python train.py --d_model=512 --n_kv_head=4 --norm_place="pre" --norm_eps=1e-05 --init_std_down=0.0 --lr_head=0.00476 --dataset="wikipedia_en"
Each number is 200 + 30 x the weight over its row's rms, rounded and kept within 0 to 999. Layers, rows and columns count from 0. The size before them is the row's rms in percent of the matrix's.

# layer 4 MLP up, 2048x512, rms 0.0542, rows 305-355, columns 64-127
102,194,219,235,176,248,178,164,193,164,186,184,247,185,143,194,266,181,199,209,253,165,202,191,210,158,144,184,154,219,225,264,190,194,199,187,184,240,193,194,195,196,181,207,211,137,185,205,191,208,180,202,188,154,171,229,248,189,236,221,196,253,230,223,235
106,205,219,213,169,203,245,233,202,233,210,215,197,209,185,211,145,187,197,189,168,211,208,160,186,203,211,211,189,235,174,177,237,201,174,162,210,202,205,200,133,201,215,186,185,178,175,169,193,152,212,167,164,238,178,182,205,197,247,176,201,204,265,188,186
100,225,220,201,181,199,184,199,204,225,221,218,207,201,168,172,136,131,160,211,221,244,174,156,207,142,206,199,153,228,215,182,208,227,247,178,201,187,236,227,209,217,201,191,194,247,166,215,195,164,243,180,184,194,234,208,216,200,208,169,182,223,258,143,192
099,262,224,183,179,211,206,135,187,229,160,126,196,245,212,254,173,199,206,169,216,319,212,243,192,226,153,203,182,181,222,165,204,188,252,214,169,209,279,214,128,200,171,211,188,239,152,211,243,169,163,174,195,209,199,205,253,226,207,176,235,197,199,164,206
098,229,159,174,184,229,230,227,184,240,238,220,228,198,168,198,185,130,231,177,282,230,179,173,216,195,240,226,157,191,174,147,156,217,154,200,177,200,153,184,163,158,229,236,213,225,176,170,194,180,168,195,150,190,183,216,177,165,249,234,236,190,231,208,236
098,177,195,217,214,234,209,148,151,186,215,194,211,176,212,169,208,229,199,192,193,195,163,193,175,207,215,190,223,239,231,136,157,226,163,199,277,158,199,210,247,179,176,205,216,210,162,186,144,204,193,257,170,183,169,195,211,141,120,196,200,219,248,214,169
099,203,201,190,163,171,237,180,198,201,164,191,257,230,223,192,268,195,139,209,188,189,180,224,226,201,189,221,247,202,178,171,216,194,178,255,228,174,159,199,216,189,199,246,231,195,271,193,237,241,140,207,194,212,223,197,155,169,139,220,182,201,223,196,213
097,194,202,172,194,215,211,221,185,221,128,212,175,198,198,157,174,186,190,236,172,220,218,216,241,182,283,170,203,213,186,187,220,249,226,178,167,159,196,219,137,189,253,229,158,166,208,241,189,172,239,175,192,170,192,202,175,202,209,222,222,162,193,176,197
102,172,206,218,233,193,212,212,172,209,212,199,209,233,212,232,258,232,161,199,222,180,230,156,217,190,228,180,189,227,174,208,192,188,230,183,225,224,149,215,188,116,227,226,195,168,180,211,248,239,212,204,167,214,225,231,161,147,175,235,215,203,211,220,154
099,221,227,138,191,219,169,134,156,198,206,182,221,171,222,204,156,184,163,191,233,211,221,191,227,263,216,218,193,235,163,187,234,191,298,195,236,219,193,195,188,174,244,245,178,255,196,195,170,164,149,171,224,222,244,170,242,176,190,182,138,177,152,189,168
101,156,205,210,175,159,192,198,254,241,225,185,239,186,179,178,178,218,204,226,265,183,198,146,215,204,131,185,189,193,218,229,200,205,155,197,200,210,251,171,207,243,225,205,163,273,235,207,235,205,188,205,209,211,166,223,292,228,184,190,182,205,212,198,231
105,211,232,221,191,179,248,214,261,268,223,188,164,227,243,275,148,191,236,211,230,215,188,273,179,224,214,164,178,156,202,222,197,171,213,219,202,164,206,188,219,241,245,146,172,262,203,231,194,167,202,236,243,203,216,246,220,227,170,227,213,244,175,235,215
098,193,166,225,182,254,201,192,157,198,179,193,151,167,176,194,202,226,204,228,174,165,185,148,243,202,183,157,170,204,232,184,216,219,261,195,134,205,235,209,233,190,181,202,263,197,177,184,188,227,183,240,201,197,203,241,198,195,223,191,220,220,201,155,195
100,216,213,193,206,211,235,192,262,231,232,165,236,211,198,244,200,292,183,152,223,136,160,179,201,199,198,142,159,244,125,208,219,207,265,208,201,202,184,181,237,238,214,175,178,243,215,228,164,228,172,203,206,222,208,177,202,168,190,191,207,197,194,210,174
098,175,205,221,223,200,179,249,259,213,180,187,183,223,180,172,189,246,265,202,176,231,211,214,184,174,208,159,175,201,223,213,191,182,208,197,205,208,200,210,161,245,213,202,220,236,153,161,202,203,204,195,278,195,231,198,215,220,232,212,212,216,182,212,197
098,157,184,166,195,170,236,218,171,175,178,180,222,194,206,231,178,233,172,191,220,186,175,222,119,218,199,228,240,185,208,180,198,177,156,226,216,161,243,189,192,183,184,204,276,240,264,213,218,186,243,196,184,180,181,192,200,176,250,240,195,193,228,200,210
104,233,175,215,180,229,207,238,148,147,220,186,190,203,227,172,212,207,174,217,238,176,135,255,121,167,184,245,172,240,192,237,287,259,248,233,251,209,175,185,215,181,203,210,178,178,189,179,230,198,167,230,178,204,161,165,185,173,218,204,200,175,209,187,177
097,179,171,185,192,161,200,222,179,259,250,190,255,214,149,198,194,176,176,176,233,200,202,167,209,186,220,184,194,216,237,181,205,167,226,215,178,219,226,175,170,167,152,192,196,218,245,190,232,236,196,207,167,218,211,241,233,136,233,144,170,208,162,200,194
102,187,225,260,208,180,178,227,215,186,240,161,213,227,157,167,107,193,165,211,229,243,211,224,228,162,192,258,165,169,183,170,197,167,205,182,193,168,200,209,202,171,207,223,200,245,210,199,248,187,222,196,168,226,179,240,251,159,216,141,168,159,204,193,175
099,257,190,158,151,191,214,173,187,190,188,140,133,156,162,202,238,162,179,209,230,217,187,224,207,184,195,230,209,185,185,199,230,180,140,128,179,212,172,192,194,216,159,228,214,209,203,190,197,245,198,245,194,221,141,213,204,113,142,230,264,193,264,181,204
101,216,232,176,171,221,147,214,195,205,184,174,236,209,183,199,173,200,165,186,165,151,206,175,160,246,207,198,187,237,191,193,198,131,174,188,220,194,213,226,173,223,184,184,210,194,168,285,239,160,171,224,201,156,182,186,254,227,166,206,202,251,217,205,145
097,164,178,204,175,205,185,232,174,220,200,168,155,196,224,257,151,217,174,233,210,170,112,197,168,164,198,194,210,181,177,260,259,185,220,202,181,181,242,201,137,198,202,184,259,243,213,227,204,147,218,182,214,227,211,205,176,205,236,225,190,155,184,210,232
097,211,186,180,179,168,194,191,226,213,220,229,188,189,225,153,216,217,216,193,177,199,210,180,236,242,186,181,187,194,194,196,200,227,234,162,154,206,179,230,248,190,198,260,257,220,206,220,198,168,151,242,207,230,209,239,248,210,196,213,200,171,216,198,196
103,165,146,230,216,216,227,158,171,228,145,174,203,224,218,221,200,144,182,238,212,160,209,219,174,173,226,185,181,189,270,213,198,247,204,210,166,191,199,181,170,202,182,180,211,202,182,184,205,198,241,204,233,163,177,192,226,219,174,278,197,240,176,194,164
097,181,236,164,196,181,216,257,243,220,205,206,254,191,201,255,238,227,161,211,203,200,190,224,285,242,155,241,160,244,204,175,169,208,202,179,199,243,160,204,128,170,161,233,224,216,203,156,199,202,163,160,167,239,199,183,223,199,210,223,193,178,215,216,193
103,194,188,226,165,168,202,217,199,247,203,241,219,146,218,192,178,232,215,226,190,271,177,219,145,225,235,186,207,209,189,240,192,237,171,183,235,133,199,152,159,215,166,169,198,218,191,150,149,243,154,284,199,205,224,198,154,185,194,208,261,194,169,187,246
103,167,187,222,201,234,236,211,197,143,199,157,184,247,177,220,141,218,190,189,268,100,232,213,178,194,194,208,177,167,157,216,225,196,174,185,190,216,182,203,178,177,181,233,213,196,134,174,133,186,245,216,210,213,219,107,181,205,160,123,207,149,211,182,212
111,167,225,173,263,176,241,226,214,270,216,243,196,197,229,232,219,171,207,115,193,193,167,265,200,175,247,212,243,192,183,175,225,231,180,202,177,204,208,169,253,182,202,207,165,155,151,235,203,145,203,234,201,211,128,172,195,211,205,170,185,206,240,251,235
103,196,195,226,195,183,164,184,222,230,259,221,243,206,136,242,217,199,239,215,208,189,253,162,175,194,216,270,214,181,182,211,184,206,197,179,149,174,229,223,159,244,206,191,186,114,186,175,216,220,175,179,207,215,239,177,211,219,141,205,198,216,239,229,175
098,208,133,152,210,244,162,169,197,181,144,222,186,210,231,209,167,167,241,185,212,152,205,212,195,166,178,203,235,267,190,212,177,190,197,195,214,195,166,207,186,167,219,183,181,225,243,164,112,168,220,188,232,144,196,190,196,227,226,245,233,214,229,182,207
094,213,226,182,229,208,213,212,215,226,217,216,220,160,234,207,220,173,244,124,190,208,199,195,206,169,197,238,177,177,165,207,170,158,215,215,212,185,206,214,178,206,178,197,185,208,200,157,189,267,180,200,215,180,181,229,259,195,189,219,210,188,201,182,147
105,199,208,187,216,254,195,233,191,185,192,165,202,225,170,145,210,189,152,175,231,204,231,217,258,174,216,187,213,227,161,213,223,161,261,189,206,227,201,214,242,226,293,202,299,140,205,215,161,180,182,213,242,262,203,228,230,153,221,215,212,203,198,207,217
099,221,252,247,155,183,172,155,168,216,244,209,211,167,175,231,253,176,167,211,191,164,218,191,185,182,207,230,253,227,194,171,168,199,221,181,175,224,254,202,209,171,173,200,200,263,211,217,187,241,150,187,195,219,164,222,165,215,175,236,191,212,169,236,205
097,181,221,149,188,218,201,160,139,181,250,234,212,281,185,229,184,178,175,231,221,171,148,185,209,244,203,206,231,187,181,215,201,218,178,227,214,188,151,204,185,187,164,225,194,178,199,220,169,194,227,157,254,187,181,201,222,209,207,157,186,159,228,210,226
097,183,196,252,181,176,174,308,180,131,205,178,214,188,152,201,218,180,162,186,198,204,237,180,194,202,155,222,166,211,169,196,206,196,238,218,163,285,185,215,158,205,202,189,143,227,186,211,218,167,235,129,173,233,257,215,211,233,191,165,177,211,169,193,162
098,250,159,158,194,202,208,206,143,211,238,205,215,186,182,188,219,210,187,208,264,200,178,190,244,148,218,206,169,208,195,202,223,218,234,185,169,191,206,211,172,174,151,213,163,179,167,150,170,233,178,186,243,149,205,212,187,207,193,132,171,181,187,203,175
096,213,198,167,189,156,217,255,155,240,156,223,223,252,182,181,210,205,166,221,193,193,184,215,243,214,176,190,178,201,180,204,227,176,185,146,227,194,181,191,199,212,152,158,217,161,189,181,230,180,226,220,205,173,196,250,183,201,168,186,157,207,198,208,202
102,201,235,243,235,201,205,235,218,213,215,165,170,218,197,214,160,151,203,185,186,151,261,163,161,206,148,212,168,167,220,142,175,168,190,206,252,156,196,218,155,193,238,199,242,220,156,177,236,169,238,177,179,200,187,163,199,229,229,189,211,189,220,198,261
095,160,230,214,252,172,193,172,262,147,123,209,195,168,215,190,199,188,213,213,173,234,143,179,200,257,193,282,185,190,204,227,220,204,254,199,144,202,227,222,191,241,230,244,189,159,233,190,214,223,183,169,193,207,229,216,226,160,233,204,200,207,178,164,217
099,209,239,199,186,218,229,198,175,225,182,189,262,210,171,188,183,185,178,201,182,130,192,199,201,155,174,218,173,232,191,195,171,222,150,209,176,212,227,198,164,174,187,205,227,190,204,205,229,209,180,248,179,185,152,260,241,224,232,174,238,192,205,205,260
099,249,241,175,174,203,175,170,218,193,197,178,160,180,190,217,218,219,205,224,180,148,203,219,199,179,139,184,275,242,178,256,185,232,204,241,218,233,144,231,202,169,183,218,206,219,142,196,185,129,159,238,196,240,141,193,177,157,225,202,212,246,185,212,240
102,224,182,164,218,172,194,239,228,145,185,239,230,264,190,208,163,222,195,223,225,184,244,235,186,194,123,194,157,162,180,190,216,179,195,175,205,200,224,199,270,158,214,232,166,192,198,145,200,130,216,188,189,183,192,235,225,186,196,202,149,226,166,202,202
101,225,194,205,166,139,204,239,254,228,203,189,210,214,241,204,221,194,203,198,193,260,165,166,264,269,224,217,165,247,176,214,179,199,237,215,215,235,224,220,201,221,220,170,157,162,212,182,201,199,186,193,161,174,234,226,219,184,209,261,205,210,134,169,151
104,173,208,220,218,177,199,253,227,214,203,155,204,231,180,157,148,190,209,210,188,215,227,243,243,159,209,186,148,188,216,187,171,155,235,241,125,190,176,221,223,183,173,232,218,204,186,201,213,177,229,169,202,206,201,133,208,150,213,175,184,157,233,171,184
095,203,220,238,242,223,191,204,212,188,136,180,208,214,185,162,240,217,235,218,203,239,211,254,229,200,222,204,289,146,213,275,222,234,297,186,220,168,207,228,261,169,198,159,240,211,195,201,278,194,193,208,211,212,209,167,166,230,225,188,193,172,190,218,217
099,179,179,217,175,180,197,216,252,174,222,209,214,188,199,225,161,236,217,218,292,206,162,134,209,162,164,200,206,223,176,170,200,182,225,164,238,230,232,185,193,147,188,238,191,164,206,146,222,212,203,203,247,148,221,183,239,223,204,201,172,200,190,190,205
103,239,171,197,188,127,199,253,231,240,197,243,230,184,207,163,206,241,160,208,173,185,198,235,171,164,212,184,208,181,203,176,215,191,219,145,185,164,204,202,191,203,201,240,234,185,204,258,162,202,183,210,242,197,189,152,219,201,209,137,204,226,253,187,199
098,155,224,239,208,154,209,169,178,162,201,276,194,160,248,192,204,191,206,174,236,162,231,245,252,185,208,253,164,219,204,137,212,196,189,186,181,151,144,204,176,223,205,192,205,206,192,200,231,252,161,170,187,140,186,244,149,167,162,227,207,130,194,177,218
098,223,197,232,197,166,284,205,162,205,184,230,188,214,181,201,205,190,185,198,172,187,185,220,188,187,193,171,193,191,185,188,169,193,159,200,164,183,197,199,178,182,237,192,227,214,204,223,228,202,128,236,184,185,240,205,199,184,243,180,172,217,214,182,189
104,224,247,164,224,183,180,215,208,205,156,157,232,217,267,160,157,171,233,196,202,166,182,179,216,243,223,183,167,215,237,183,221,211,195,174,230,212,217,219,186,207,200,182,162,267,194,188,240,226,217,143,182,216,219,137,200,166,176,244,201,171,133,179,256
096,191,142,210,206,203,189,204,168,182,214,235,186,171,154,219,219,256,183,146,243,167,188,217,170,138,165,148,189,163,239,210,206,203,159,201,218,187,188,168,231,251,228,201,141,220,245,223,212,201,176,213,139,259,197,173,223,216,172,217,201,130,181,209,219